Each number is 128 + 24 x the weight over its row's rms, rounded and kept within 0 to 255. Layers, rows and columns count from 0. Numbers have three digits each. The size before them is the row's rms in percent of the matrix's.

# layer 2 MLP down (transposed), 384x96, rms 0.131, rows 10-82, columns 0-95
094:148142167144107169136147109117124107095143146134115188202123139105119132143143111120105106157143124109147132111099087137117118130150147115131125130196116105123184115084117112138144117124125091142143140128136166119096129129150098146104139087184091098089125170143126143104118122135129119131
101:126143128166124073102129091158078117156122138097128151032142182148102107097112128125157129161135108142127120118156160106147146090119138113112098128125148113168138140139112126142113122106132121119131135125167126159162098098150114109172125153112138153129117109146162124094138140104123145113
081:148140087154140094151120119083110075139125124121138126082117144121114105067139077136140120136125105106120136109169136123161124117145139083135105134147144130128167124137141138126159162069148131163136118162126158100165118143117086140151125147138100113131114111167123127188167152127146102140
124:151192118126136126135133130105153107109095129093123139099108101080151134132133105101138097146104143120172143128142149121147164123118137141130132145149133155131182106146183124064140104122100145140094144144151144126133140117128146063149141099134123135106141127125165113111087141156066110109
093:136122166134105132184104124125174099115124132134146111099135091139121144136133150139123128142122177127091136128135126160137140084127125142089117137108107057164148121119131115147149117093084117145144129163151132157090165158125162130113147117113161147143139144096132080141106092092156081114
078:131184099166119107124117127183126125124093131107139149072153143108140141115129104123143128129171153118140131087147149128165158106174160127125090129143144081164137173112112127138153137109178116163142107112102122137134094146098123078121097153124088137125149116107162104132117116102118138115
094:118184060126151083108131136123080131157108133106138144054133164124105111086149122140149112115143075120121163102154120140159122087114160098117123101120153163166119150139133145123116118098151114143157103153113111117166119135129112127147135136126111149137144132177151128125125154105130134154
088:133186136109083119104109136132147142105128122141164134123152073142147137111142144134102153138158128165134124123100112145151136110131091112121104145166111126151142125096066098117147050127139131123111120128107100163129123101099148169114140110141171152129136108161147121177106102129130125172
086:151170092163131080128122114121088094151105151101161130025133169129089112109131101136145126148144099142134158130153134105114124102117149106127117141133160154157122143133139132113122111087134138137133108109148102123174138086149133121159132146112118123155159116141166131106120155101136155140
113:086123147105127142125127150140127116107092117124113176129089175119162142130110141170117106136166095125163130103155119073128127119143120147111136119169086143112111156104163099139131122124156142160101112148148113171113123118176132127151101086123147137131145111115103067143136151103183111124
098:133175143110133132108104156156101114113108098154131119182133111107152144138147149130138125117128124100094133107088136116126170150106103126122167167112104134129116101137103084147151116159122122131152175176085139147102119129090185124155140132139104126107087126130091110173080131136160117118
117:125142110158124105113149110098143129141137126120105106040138121125094138118125078114157139170122137167106120121119127132141087140122151142125085123148168144137147075136125165125115134138130161134126114098150061123141171103137106121161128171112125136137140101143137145131167110085087147131
090:109205147123124169151115151104121121118126098089135143042122146114121119106126109110093084126114147144122114062160128113137126144149162132118146119137117152116153121119121147103117144156137111127149171142131137097149162107091130146145143138157125147160081146118175147112107124109130127121
095:136129140132086151106131147170131137087128143076141152139097124117143134099096134116148133126099124136177117103116142120127157146141131141165089142194116115153146125093121106144134101145119138108114108164127159129138118168125214101128119135138126146105163105116107120086137078157126127097
071:148196083149141075161127106150097110131122160146154125044090151116101121105139132101163117138122124128115156103141121131125152097117157121129111133134157116160110138125136138104097109104136112120154109112155114138180123138152162134155146129099140116151160125120121103125111162089100160139
101:146205104152140117109068087159087112105156152115105136057104109102107121117155128086115116149148144119135136133103146094145157117132165074137103130135149152108126126112138166116112137109107130166159131134149113099154146092163148134149142138124133128157151142120130142111132114116155135131
121:132158141134138179133135113117190137140172063154126149155163135131129135147157110120121162094165154098140136099094114120092116131085142112134119124133111082107119117126152134139110094089126086139102109108131110123144124094160117090139193086134142147116131125117158123160112144146141128123
082:174195117165162117126103104145078097120088158131115136036110165105128122093138115125153130142155141138092141140140130108144127089123124106125139142147140157136118132142108138130088113114124144134153160110131120142149098081139162123116101147110098092146134141118144125126132148128134177143
078:114203160128131146098150154118146129140143123124102105137111087104176148133122100124102123196137138105086109127172100122127137120111100110127145145154113118119107113133123133116100100095107110121142111104122087062161125164138119145144123130137125139158169111160106167135122110159162110149
094:154159153114154104135113108095122119177097161103144136079130189130090131133132124128145123128125124084138168128137155148131106058128146108143123140137160119128088179126104140149114160120142129134097087099142128133133124135146144080126151130142118074120146086104133131110156155102103135151
098:110213105139121116104151147103212110103138120128122145085137122131125122154123158134127091103106178145150153167124144139098132101120123114138132136120104115089131078139126170093132118097093134185140121146118101116123152145138124127155109116144136111125154101106096116110127141127152139139
078:133188100150142067122135082109084088155119158103176116045141184106098117082149111098142119144135107152129160135151157107115109109135147119118101134141154137141099126156156117179108131119135127126119119116151115140161125093140139122151115143120145138122136129139145125118113146131115136120
078:118202101126161106153155134085137124103127105128116100060129106135125096149134110136160153118148167087118122134146168160150119059111156143139107112132135141133086131166117139129124174146123098132115135132141151125150097155167131118118130132169130129104100119103097120135124087138125144117
087:172192114154142098118141120120093120141090155107147133035118168121108112117124083149138140137124082133108134123172144105106131110134150079124117153123153140156115149137144123126111113078112111129131095133143108146138129111142142107152136153113089115155157105137167123128134158128122166133
080:154167128159160093135131128093118102131138126091111142057141125120119093102149112114140115134132106116157128141153149081171167073131141120117150150143125162114104172126119167109142095130125152130108126114123145104132103088146108145138173186114127099137077099133126144121117153132141151113
088:119168081151144092144110110130103120141150140144122181048131155146111104118111122118145181127132117120104118152191171096132138093145139112144139121140184141154114124152096141110132139113112151106119101070143110100157119122134140113149110127105122136162126086103132144128108130106117125130
068:129154147145134139139113095159130103145119109081121118071126135123133113096148108137160119129168117091136171120144122102131090116114146119095120146165172112103170140127099132164143138189164084166128093128124138121149163113102134132141128135120087133131172112124127153129111144104124187097
127:134143134075085108145191112097161142112131109113148087094092103146179117147158130134141116096143124149127122154123097115168186108127119109116143123126087113145128128117129118132147107116155098133082142151164113096142154149193121129118144109122151124165097146106124134137140137133085118144
069:168180132121170183086132124146116123112139182090140130170113137109130110151121144136078138124127123111140120109102128130111096152137110158119097118191106126086101161125139140131088096138121123118124144119133104122140116103114109133127152084144120105125157122140152153153129105105163081175
110:098170096117115119095163147143067127118144119134169100132127127127143157120162101150087131157118122156154104114091078119123132133150127171080054117130163153120147142092136127129123149137102144141130132171137143126114138119161145142110145128096150126084143120138132154136159106107093157132
093:132162115127136117172124111144130120162111139092146148043121141137152119122114155177184132141125125078133167131126118103130126108101157101132080140137109109157125119131117129099095121114144106132155107104130125094163169120151123150167156131083105106127144137116159126099146162095144147112
067:136232124148143099121130142136111140140112135140151113000139119128104128122132108127154110136122117129109119110137156123113121094131120109153139115139175156116133136160133157152116135107133120124112120106150144136128121120105113132124155138115142147110143127131119097110144115133128124126
115:130136140122132161122127143135137108110120115137135135119164124150126132184170174098107158108139113107148106171110119120102089161129101115149191105099110109101116143157125088136144114128153119181105133103069087131138149124133115110105120086141153084133131172119106155135114169109142139114
075:137195104112089113077133132124096109097113162141163139081114145116114083137121113121092110146142123135121121142118138160179138105167169156100117111146127111130119130126121117138080168125117132126109127182145170129146098138141148099147154177146131094114110126111148128087131103139154138113
139:150100127121136115135087090155106070111160131140109125156089125132130135130152091112135150150143125122102114141133142115118104132136130128099120152118132131116116128213127131137102164136131134119135154132186156101153136089171178125094131129118141111119138113063101185128123149115126147095
098:111158156107153145161114129108180099107156152147153128087119121149170147121140096137133096145092127142152129167103105116121096169144090158101149107153103154160095128128143155144119161134093139090128147137127149152126108158143142114122099067072092103133124141144091115140141138125126116115
083:106169122106133176141146137153147124119157134099133098157144111103106108146132097133135118140150134122154138099082099137121169123129090151183120114165098132089143154126191135127112111103110088086135129118138061170146111128147097120116136098181135114131154107139122117151103144127121136130
099:116159088145106068107122116159098096161090160104158149049146151122108103093148136121163129137140100144113170109150179134123140092111139099131120111107114144161139134157146135152114147093115130140161148135135106132165110089126134138144151114115122138145157131163136116091130155107103126124
078:120168130148145091113090104154147118119189166128124130071139117116140135075198120103115149123107124114112119126121110111125128111111120217112108133101137146131113142133136112102126118134097083097117150101138118128159147139137123097165126143129125105132125160140154165133150115100169122123
064:155183166141109125106132133116141107113070152119129109074168153112110094090119105154135112137139108118137117117144138104152183088140150112131113162134165133122117130125154141103135120084148140149125101129099107156151098056115134126142139150109104122133115108141178148122160163138126154121
089:148164074149129067121126105111093097139094153097151129030142164107094096089133122112139121136151118145124158140177136111137117096117152116142108129137134154146119145153149148140114130087141127148147120122152109124157127085133107129155121145099120124159130130162143131114136152130130169138
126:127140083133105145150133067130109119130117100146106109067120097099117119134085131116182169135182103130117140167136105119127134130138167114171139092180104162153151131115103145142116152130123157136153117164099129138162143123106136125148104146127116132075119145129111137134128124129093089151
103:136085144151125171078149117117127113104140151128131077190162076119137125170125118121141119142159127148106110140164112105144063166137118148139105114120126157113131126142188143077134126114133157128138123139152116095155140094153087131110167150140122135105112126144103121136130128120119162105
112:109077131119103144100158139150153135130142131098120118119128122164123157118096167172159119107208154110144142110123130126153152097079096119094147121086151091145152137111118124100073124130158136123126118118162125096113101137122120119101161143148168140127101137115167133116108119113175122115
132:125122146123135123099122151110165114138120107142183160095136150095157092119089130121089133142125136190134147162135128140114137140130132119135149142148103140123171091131152079121105118177140076122088126176099114119113138129174106160093142127137153155116129124134099093154104119127085153116
109:180157151113144121097109128099160131125133182105112110091176137151115123114110191088131147129086140122091124105113132137107127127146147102099132127143118087111094144101169120141134102116095124090143117114156176143131164150108167146129116093118148160155126132113115128148159101125143132091
066:174153121143146090096110096110120113142121129102112133047145176137101148125122107089135127116152106134110138117122119150096135151150157126142114106115172153158086139110126151129101118120149136111109129090142153128172132141140132072129116151165106133166157079137157129133182124118117139146
095:119127145116170151136159137119086135074140179117150118208118128098121126142118112157125151152116077104132101131148144096127116097126160101147131129153118109192159159126172105120126110067106129101106121118117131120118140136137096142120173111132140110123120146107149128089141133132126124157
131:086157110126104136167167160071128113126140113096143127107169123118143112109102117144099090127138093109123134118163110107111145123097116103161134140120148188125191172090091104135138080088111093132129127159155135131116115122145147117150136142127160155169140122118129150158118127124121154143
114:157181096163133120128182128141127145155104170076133112082128138116121145123144129149151087116155163107127136116175150163097145087122087123141082124144130099136126116126130117132121132131103148143109163097114102172122106105104078089147095153121131139117110114140137123106098148133155160132
076:115191122091091145155134115143095088157145140117097149086110138107127146139147141111158095157138098144145126156153122069130122129172095078149134122136133141116143098132148097142093112141090155100100133113167149143096126145134128141157146103135144100127154140102106101106117176116152106145
093:151158160152129093143098110175097094167117149112137161074143146127105115092122073110136140135141100122119131145135123149150145091115099104129120140141161151156114138137097125123103152120133115160099135130172109128138147132116153078173114177105122119149144056126137144144124106096133130123
081:106168116148143089129109124138122108152119156131131122060117122113109115131143132137117140137100089123091148125140171115121116108134156123142120116122139176118093105126167120180126123079120106109185132108140116155160158077140129128123122137117095127184140105145134117153117113130122206141
113:115106168095121113095140133110116131117120124149152147158136134129173127120142154118113121064107116161125129151094159130114122128170109143118094136174108140132096105130100115150149139108143140163096098160131128133087139122127130138129080087119129123176141103089133135171148082164173102166
083:128182080145147073101129106099073089153111119108152145030152147132104080113110121111150135133139119101133144164154138108136121085140137099124123149139147120133127146120141141163142123118118136133138115131131108130160138080126087149155124140123132119140157144171144127125143138127155156142
122:103016110153126124131137113073159119135126126142092118216125142129119114123126134144150143136106133124120116110140128160127122160143180126142113112125131120108091146159169146116094170127136129134163106124126149114126144144125112083139120144134152150126118101112134098109121133112134158115
073:154168136112150156146111118167132163087111101143127153162144109136111136116138124169132104151161129094091122115081131075160126154097103143135122129109093115157155132128093115133140125158135088132124157163104120165128128148133183127169144147134107104102128080133091095127105100110132125095
119:157168098131122105117143148144153129136115140144127143053174104124098130114112121150138101111102089106155179122128156116135143092159091089142110131127154148137149112149141177113131119088112127105130133116106122126155099122130115160177105152098090153123133127164146127068154136109127152135
113:096105158103049115113120125132131120087101189126150170123147109144098152157138125130143101142134108122169117102106130111115158162141111125146111119130140108110172135112121139186119132170134120160147131138124124153105127151134136118139134171134099137091155120094126089145097151125151118072
090:114083172136150103095136099160151098095170121145084099159139119151138107144162109117134154145129134110166099173132152134114084146143151147107083153098112112122131127137148161162139162136122136146125137137154117079124129127102149131112107117110150126103151131108093186127115123152095150083
084:117180137146117103135105111145154084110120124081107147044120137104104161102138122109176118159120120119130137142147095127157174067112180093115129157131153170143117131137132121139168141108144124120106105111141148119123111111139112105174108143112121149155133131134142129131120160129155120097
118:117146134140181158130106109133123133152116100125168087049145138129121055106132130158110121110126132152114122171165123153160096116115111094170134128189132149143095093146109154142135121117124128127143089137125108134175147118138150123139111139092121130152141102118113128175121143117114112116
095:142170071148119086114124105118113107154108129097129139034140150111086098078137106111143124130149119143127164131170132114152116069130159110140108127132148151143127149153148149139111117075137143141135121121152109106162136089142108139138119135114134115158144116155149125116127166115156153138
103:151137172095128119114158110119138134113150118095168103138160116136123175122127136114161107111100113150123160102126143115129128139124113087161127177126123174095107121099085087082183198118140144132096134110115157105122162121139129099146135142135119164102137131101098138146107131114169115135
101:191139119160126093131110085124089114176127124116129142076137142143094142139109078131140127145178118152158135133152125109108118099103152097123129133115137152120089159139145133103117123136126136118110096103130154153168175103125102080143152147123102156154142079144156134125158116116111163108
089:128168132108157113168166138145114120114103144171142125053145120087111180159106101099157123130119154171158112171106146110138097140154113114153098110088101116094131131136159123100146128145102115125107117152133139121101135119119149115121144100148146134135175124141071103132108156149128139113
081:127220113144137111127140147116121152166100147102130099020131096122086117152134111125128136126113142126126117128094126118120116145099181159118135129147118171134125186134107133124133107115143158130102146123151159096147138079150137117128119108128137133132123107135144152129134122116105140122
091:135180091148134093121140102125090096152110135092151149016139160123093102088128104125150116145140104136129172121152135111130139090127151100133101130129153141160127150138137148136108118088131130154133130111156111116165130095138108145143128148109140139150148125154146124097117150112137159141
139:159133208130138112120123101085136150118123142123139141061113127154114146138144113131125152120126113152124126137167163130139116150111110098115113121115116119103121096100132144111141189141101115136111128146138116124185167132131086139130128146143169140155134142145134085128087148110106057102
089:153170099160132079126131105116090088158102155111152132021135163121107088109120094137144118151133103128111152121149139090121140098134149099118103147119161133161112143132144134142106120102138120155137117120161129129165136080135140122148129143106119138160140116145158132105129158128137159133
073:144158154136119133108120133152119131097114156123122149236096095091133131149146096110124108103114131123087123101136162132133150120145134147140127128093109130148112111114143136149143130138143129155115165154136137152082109128144164076107160111160141098121102101137114110168074119137129097132
104:131123140117082103092144116146121132095133099128111128117153097167106137145109134121086100164165165075137114135129201141126128128120120158102125131123120118101140165124128170111138186127092096147135128183141175108126118138109138108118150152165145143128121101136113104142124133113137103071
119:149141141135076184140128152141158106101108134119166137149150106130115128130133106105055124131089108157150112127081108152098137147141105153156138142127137107107152094122145141138117121137114131158142148155146136122074108152150152116130141128149069123122177116113164113128093156111077122105
# layer 2 MLP up, 384x96, rms 0.164, rows 11-82, columns 0-95
079:168154122120158089093108117177090119160066144114136143100136151115116074109107102130143151135098130146119164141163120083097184123144107100139108143125168126152116123156140144080114143106140162138131134123122111112178133126171120104166133127121108130146110115148129141110158161149126137130
101:175147081148154100106128122147101123130119156104120126102135164127084112085170068153166131161117112151138113133131108149131119099137144093140137122108104128141105132150144146135118131118124167115144138118126108135190132129151080125159098133093116147130154106156155135154137171098165175118
130:141135129129142139116121069153143163144123138084112100094114119108099119063137117137126121168086149132130097162135108098104152129128146119165152148140130121130131126128125144087150118130120152142148196096149140157168106116157123121131099124109049120155158125147123127168120143107110155145
089:111120103146151126141140128107137140119081146141117167132115167124105075133140140114143165128095106153127164163155101092150165112113129136129109140113138133067112153107110137116079159131159123114101147138126134146123087095140140150182108119128130118127155133118144195151164115173106106157
108:152154101132158119124136136151117146156110160138165145108156137103128108108122132146158115109094118179128163121124133140133180085161126106126108145137153143114098149100135149129080104136122123135113136102108098171144087151155103129170114142125103097109113146180131095142155158127157124199
078:149150120185146074065088092125110108132124132131153160094142162140124142127122105150123113151099113152096134138135097146102143113151134091136125113094126133139106134143113160110147117096084126137157108133161099133162126127121128105127107156101127164175126098136149116147152181125115166171
111:109151105156150103147121112133103151193107153125137161107116184127100102127112119117173122146096133135113135113143147127109116100156149119160125097126139120112078114133154185093101178125138144181165111102143142109136131135169083104168118136098122142147129119122163124109146152132136140097
066:187146083147154085129104113127109111122105143108151160097147178118096087105117097133162128120119125146120141163142119108111150116131118088131139147108153152148107121132124124108109133114128144127156132122137086141193135093151145135159157149079115157165151110164129130146154175114121156156
112:120120137128166124125136114096118114102143161133171168093131124117119100161118144133171151083101094117137118163115156119155146125131174123099132145116178170171092156143120125120117120159128076108106149147089115153153146119112115110147103176122101071097151142134122138133168112133121114134
105:127134107146115110124125120049153117141146121089140120132115132104127139126069143074129119147121129140124108132158148115085130113120185088145165105117112092126113117131152149125108130111166113134163131140129140122141114101126135094139132138111112120185148095114205131103139169118160127160
105:112157089127132089138101118072110124172121120096170170108133146109103109119117101099156109168110129152103130163164129129076146121123095110146131147121136131153119115111116148102122121123155116116162153141168123099117123112172143074162113142121085151163136121133164127127131163168139139157
094:137131116144168136143119132091155140122109073119110129092111122107122090103103097158179136147123108168152132129124143115155111108113167118129122172139110155155135151161108123137132092151140124157195130130122149136122099138114131117147117168081050122124130118132161118118120155092146136163
111:097144115128135094090100109126073132132112121168120159133159147117138119124131131150128117119111133125131133156163129139136167113175110117133105080119181122079097133149104137108142137132169144114121108064129114176113116107131144168129126126130148172115168128135140116158159134201137123140
074:148158109130150084115099092153094134175113169154143144101119129117103131111143119140186116137085136161106119133141126109086164113128146105139145172131138137166081110148161143094102129096114129137146097118158110135167150147142139133150153144109096144130157120151121129147134179111128169167
104:152170097138168108123086112139119127144134135100147117102119157090104108082130102113135134136124144102106181109129144135113112115125153128142143100111184181127094163143161160108100160074089102157112146110132133110159140134141108108164118159136151120172136142121123126132115148115181147126
117:147141124099142147103121139129079119118099123126141134112145164133144109128128090114159164165093071112083122132160146160176122091167112111118078131104148185134139135125124140165130136150112133153184127126143126142116156134122158131121087167132068143147118124150135114113136107143111153151
081:162132123167129098122117095109143111125089177163169167093139138124082117103100133139137133120102146168121154157137102127125155108131121107112173145115131142141100175152141146163089156131176129143145115132142115140164121122131119114155092152057113100144164111134136140148140134146142160150
099:100138109121130133140121132115123115126116155146109133129127159107068053059129129134146106138131127137149150151166149110108129059183140101117153157118125120097130168136101142140118151185126122138104154115138117147138070142134140134141080141144125109140144136117167142157116119130111144141
103:134159095146167095134108134106105147153134139143124164089110141112097101135122119128163112136111120173133145122147144116105144088102159061164173121104112130130134140111159151128081116118124125145166129162114088146151118118156118107161151148079108123164128122148183127104135154134134129168
108:146151129140126117097111134163124146128123125120145142120124159150129061124124117125116132157088094156125116130128124115099182110137092127195117134112144090137144112153112157112147170100089127168185110102183108153155096125150128128148086100113152161138135113126121125131109169097131114140
073:175158088162156094115092116118113114141095137128141184093139171118104108126119074130153116128129140169097189143151106094121149113127116107127142158120141136119096115134133121147095149085157133138142114096129115113172115115157138112162145145090139130136137078149124125148158164139143149132
072:152166094127130119142145123077108110126114102117116134107142174117112125143154089131176192148135099132090132151134156141120111073129153135123094122113124148120101165188172134137094159162119108131157118126175159105158146112160144124123128131122135130154131116098122162114143113115140167111
085:220135087146166120129127103104109121141079150085140128114140174105085099154127108124168151121119118117103150140164139088108153110128137109138119133112133148149105166133140125133099127117149126128140155142142133153163137107124102127150153128102093097142160116156166142122159162100123152153
093:160162087154134101107079098115092142157132144137171116104172139116122085100110118105146109120159108101122124161153125097110139101172127108117144122125146162128112145139114106128134122135145119160131135122141100144127100115124072104120128185093097140148150114133177111139166165120158171127
087:122156114113146117149115127158066127150074144127123138110133149122103099134159111098126157161113131149114145161141159072117150107133142098150150096119144139138092119157104161105158141111146139120133081096132133099156125113170131089155128123104108146135166131152135134129171198153112136144
098:137165076133135089119104078093124132168106162124155138111156146100103101103138119129177120120119104156100121140155139091115161082149132117133157108131167153140070118143135163130105148126124112136158133105134129112152120116127109125169150156105094147159153100159149119136146168123151149160
121:106149151163138131106112126147151132120140155109167127116150142165106109152100091125194097099128101118141089148135124150140127107127169124105133160094144133094119153131102118148080126185152118160145163129163100147122126163099122105119128129077107097108119143123151109125164144078131154120
081:110136112105108116127120131109097133173099171165117134141165153147117111106126126106145112154101105138093123112140113134128146062172148032142136105124149147081116113118130133167128154131173159148131103083145147141121136149141133097146109134132087141155141121137140119121154122166128145127
097:076170145129133126125136126132132115145107131119142095129113156170134119091078125150099101152096116149102100110118110163132125108142110120129148124125113133117135103138119146158129126120180118184194135124121142139144142148156096096102074129096141142156085112121136091087113145098142167158
111:133157100136166097104082120135097133142129146109165171103112133147123109135109105133191142117097108113133129150142142155104114104151154090156146145089124161128082133143144196122096143117115109156199111120134106101133123138125139116132123143113105123132128115124148123099170150123133156177
074:150147103136169110123087118164108110170112161152148123118107134125118126132128061113154123151107122111090148152158137106124098112128122121182116168131126115102098123173147160122120160093109101158173103072169130130119134103165112144143144135109121133146140108114094152156157133111119162134
109:167146110116140123121124112123131137176105106118132110101099127093140119118083160111073191152112146151116186116164150123119110134104107094098094102143156130135128148184133133082142114126147111110111123166107137098150123147151119148156122165150125161150109162106140108127124158141122102160
083:123175113149163093111076089093103117161110146156130158093144126111095129153108093132156156105127135139126171123167110139154119098139148108119116160146147136117116149158138145130074116141130133139107148120133154133143115083120072117156127177108133097130130086148144126111153149139163171121
125:121103134130110141123149175101149211148110122121141131149150134141125113113095144140131108113098137125145146087112113134143156134131120129145138096128122130148136121068130121137133115118128123142122098121057116159121124161085108116156125121132126140124116126200161051130138119137131087167
109:125144119131126106137130078075099147135058101119127155119123177145117141125110086111115154127119152123135112177149131119121144122138116130197101141108138120143109104117147121092085108107144133144175159121151146111120087097137149138141145142090092088151150088146123137110129121143169136129
086:131134121146127128103114111094110119122089152121112117145157172202136104128098127116113151180114119141096112101160147104140131076094164059107171125098132135116137105138125108145111148132155142146166112156136149091108129142115135075148119176097107136133147103130137123122155113114124130127
082:134155127153142084095107138168105129126102142133153163098135141123086119124117077135163124160073101178111140157162108138094175128130121088142134143119141124142095120146158139100116141111112167125141118114176083130156117109145138116174161112100126160141129104131146139157152166134114133127
088:126175115153161102093113097100095109120071111096142164090164155105106137126126070124158138154124132119121153142157100152149131111107124096130135104130159161146095126160163170121114133166149139121156131141132109096160136108119138105129114169122097148130122107135145145148145140147182149100
089:150152092160139119115107127151108149135082128124157152102143184114092096164134104124157129120116124106095139138132100118120177096124109095147112131093164175128107206112123133136090160137146129148143139119138082148162094128121110119147116143114102141150115127154151116131178131104137148124
067:148150077178160079116109108126095108146110170113139164100170142135091107109116108151151111156125118167117150143173123110107130113136100110138151147096143148138087111130136126138125134097143144126145116129153090127155128080128125123157125171100114141157154095164139138155142167125116173149
117:087132117140173127123118112136117131166118117132126153108142136087157117130140106151179079123082132153068115151132082160137153115156120119138114083175155142140082132161122151117126143146150135122141132089141084174140121105137141131143081124122087149115125121135127128172139162143140154122
104:157149132136128122128130151133122166177099138107161160092173150115102129123113127136134095136106138115116162083140135104134142121132123093157189105149148141141112130121157145118106124120130147174124117118096108178140137125117079082158115128091095127129134098191155088124143150128119107166
119:166120116106150134134122082116090140153105117125124136118107145112085171124138100110149131107094139136092108133169133153104125117120180102174154086172109140172110121129171164092133143182119097117128131096154111130156150111115136144153089121139106095148173124142137146149120147133156113121
115:105138133197137103102099137137126127123139133132106195111136162123151136151118090098148115119090127135089161129137130166144109105123133110107162125154170137157104149176129114101118116131163126123139102103113098156118169145090113091112150169120146159108110112128099136129174117136095146097
116:131126123124127130124103123096074132139116181162167139106168153111109093135120133108156163098118070113098100137114149123126183099170109129113125131126147147130098152169147130139113143110122160092117138087152119144166155153145114134154111109119131120114153155169110150129193136149137143116
082:181169110132164107118129126106098143135082145121152118077139141117100082124123129110130137153110137178134158118153154102124138084117132076139159132105136129136116146123168157130106122128147118115167139155107099129190123118150110143147148144108114131178158143149168134112149175114141137156
114:147138115124154135148105122135114141131059159128090119126134175111103082078142108132102125145120126106109147116157142107176158081139156093127154102138157116121121131123125150136126182159137133156125136095098113119127101122168125112182122127149073109175147134156159121151115143135139134147
111:094150148146146123142120117159131131129115182157136128116136088174117126104158108182166092095164128172117144110118098144147134108154123108117116160176138150102100180149126110126091127135146156142126151099134099123104118143138130112126155113096111128090084107152107107172117141118094158131
116:158140118143124114129136130132136128135073180125159090114118129133093133135132100140170170115099142158111088114128115098141138095131169111179134146173141139107107139124151160102137134118158134160111142101138131173156137105153085108117160131085090114114140115136096161117148129083122150172
098:131155107142144115115103083168076122137124148151128147123109120126126157155130072103126143131132133130108134200173135124093120088081147106162117136134144119095088171156140129137095155136145122130156122124170102126141098114183119153147149134115115110115160115100112150147130145123135175142
087:174161096119139109134111116098111132132101156119117093098145122111080073108107116113124146120121123147128137116174156064136145105150159090145140107122133130147119131149151166111126144107150119130144109101136125111189136105151117140137149158093145118158156109156137133109148198144122138172
086:159153106130139115134117116102116145148107118151150118078132145101093122129128120150169111096138110121092112154181127102097125112145147131145125106140122164129106129135145150112121175108129097150138121079134125160169094075136134158183162130081113114137174103129131145112138175103153154148
113:093128122136140111094132122112108119133108178155154129138152143134119143133118147128160130131080110100091109130161100150106169095165113108098131131161170133098082118135098213119143131143155088149129125084135137107117128127124107109130095140130109170146110160127119120119162131160140154169
083:150150080187176093099100125129109120131102136105104129113147141139119070127098122057128149127118132103100183166159109102118151121127116108135114131096168116139113128132124140134099140113139118145118146151105118124151137133145096123157144152104123116143142155165106127113181156154166155142
124:132137110164138121147098129129103152180107144120102156117134191121125120103112129145135133118107117101076123102121167125138140111160163112157162103136173141133118134135153161112094155117114127179147100128102147112129128123129089071188119166105110100162121130157157107114133140147161124127
082:140154105139133077112114117096136112147141125134136149139126154080141104127080145155109119124079131190153111118133104137076162078144151119117174109129149105123104108142132142110122126080169123144121144105122157137174091107161105100155082130137120154140139120135148132104141173130146138122
108:143156139167175094100119119129113127132119111133111162083159174134099076090129054144161114140077108159135124143146103143126178119156108133135137141118115127161120126134134169100117138130096145125137140082127087140180124121148144137177097123134129141142145108124127137149150145139127133113
113:135122105122214124155133106138106129119107121166153178111143122092149148143127131132178157088107101154104153122119099135100159109129093134112103098152111158088084151136164126154092131144126115115091148132099140149151138143154129161147133110132117083114116128142107144119149147127155168150
095:149152129137119119127102152128124167127112107102151159110143154146095106117118138143148116142126103128134157129135133088129157123116141130142182116113143144170110126090120149134075117119098137154112119145088090165142104135108099121162129154088119117136116114202200082133155139128136108167
090:140169113122129109118109126142113140143114160142119145094158140134083109094123128123187107137074163142114118118145086122093130119203136122143148100142154148113092146138141169110088183131152154146120122072139099160164136141145101116153109128119089138142125131138132126139136154121099142116
121:097133119135189121088106096140118130109118130125112141096133142151148100096138084152130124163071123132123085123152135146181136118144148110146124124165166173107093124151122123110146124110146130130143135086108096156130148086110150141124119165100100128115172095166146155156154123127089147137
067:157156075170148082116081116123126111143082139134139128098144133147087103108115099126125108181104113153106150158176137114097134128146098103135144148086153150135098119126128129146108142120138145134143100123128087136149148080125132146155114173098134141141158107134157132142154170106122169149
110:120142118162168126140134092117127153156113114115147108106118124142097107103089110112108108111133143110070146164179168124109157134136142133177161136097120143142084123138149125120114164128144074156122154102119103115122131090159071137159124148092117081130177147123113117117148128119125154126
091:150159080131186105124096122082112116139117115104147157104133147108128048109101122125145134130098123157138164139147150129150157101110108098120140142101143128133115134117149146136077121112139109128173139159109122121155104115124154144154150141124121137160158097164177126116169162138147130165
089:122162137147130096148128077147125105130118131154164108093135115132123127114138080075114115142129124157091132136145136136095144142110091145185136115126125171136078124122170164139125157089119108124170139123159096129138158109175087166138139111121130136150183130123094154153111129122130158135
067:112147145138173079108109097101133087152137162114149082091127126116108129155124089135130167152143139148099133146136119112135117131101163136146111168126140139116097133181166129088144138100136130151127171096171161111135115098158152136120147129114120168111151104112097180131127122120099169110
071:192157098168162083091101116141116109135107143112151146103139152143096107105106094138135122147116119154119161143158126103109173122140106091123132147086146137147098132120134135095092150118135133147133128104127092116184129112135134120160146160101130168152134095139137131131155154115110189152
128:125154138154126120100094075141109172120125130115138136104116123129150161112100140113085171165105142094100137122159116125126122123116114081119131106087176098138106123179095186102135123106149110139163147131142097100154130142133089134128127164127144144155107174115134093122123161121158098144
076:203141082139162116111102108140127110149092136110136143113125177128097092104101093129164142122123110137111161133140123068116152128123130093108118146104146152163097140142146130127108148114132151138139134120141108132197133116151132113172129139092093127147135110159145130118168161108143163156
079:108141129141149066103102102122104118148145118144149160146133143129133113129062158088139117147066106145152154126132136165102143104152114096130144138109185111140128122128127163126133118129111092139158081126108124101121104146124131147127089162121132150144158137116173115101168167146164143151
099:118112121133187125159121096116145146129120152135143128092121118111135130107124134108173148117104068150114137113142132153134127135087147107140129103140105134131109121156155141122077120145112167089151145122139086149173141171194110159147138091109146108109186163138145133124157144135132167144
113:107129118210160083116139113157141126133111158137162135118148125101158122115093150140120120094156150126065158115124080137098151116130110135118109125117150156125061163153105111132163115102140116172096132098107118168151131130117090111125101140115139146121102138123113122162131151119131144138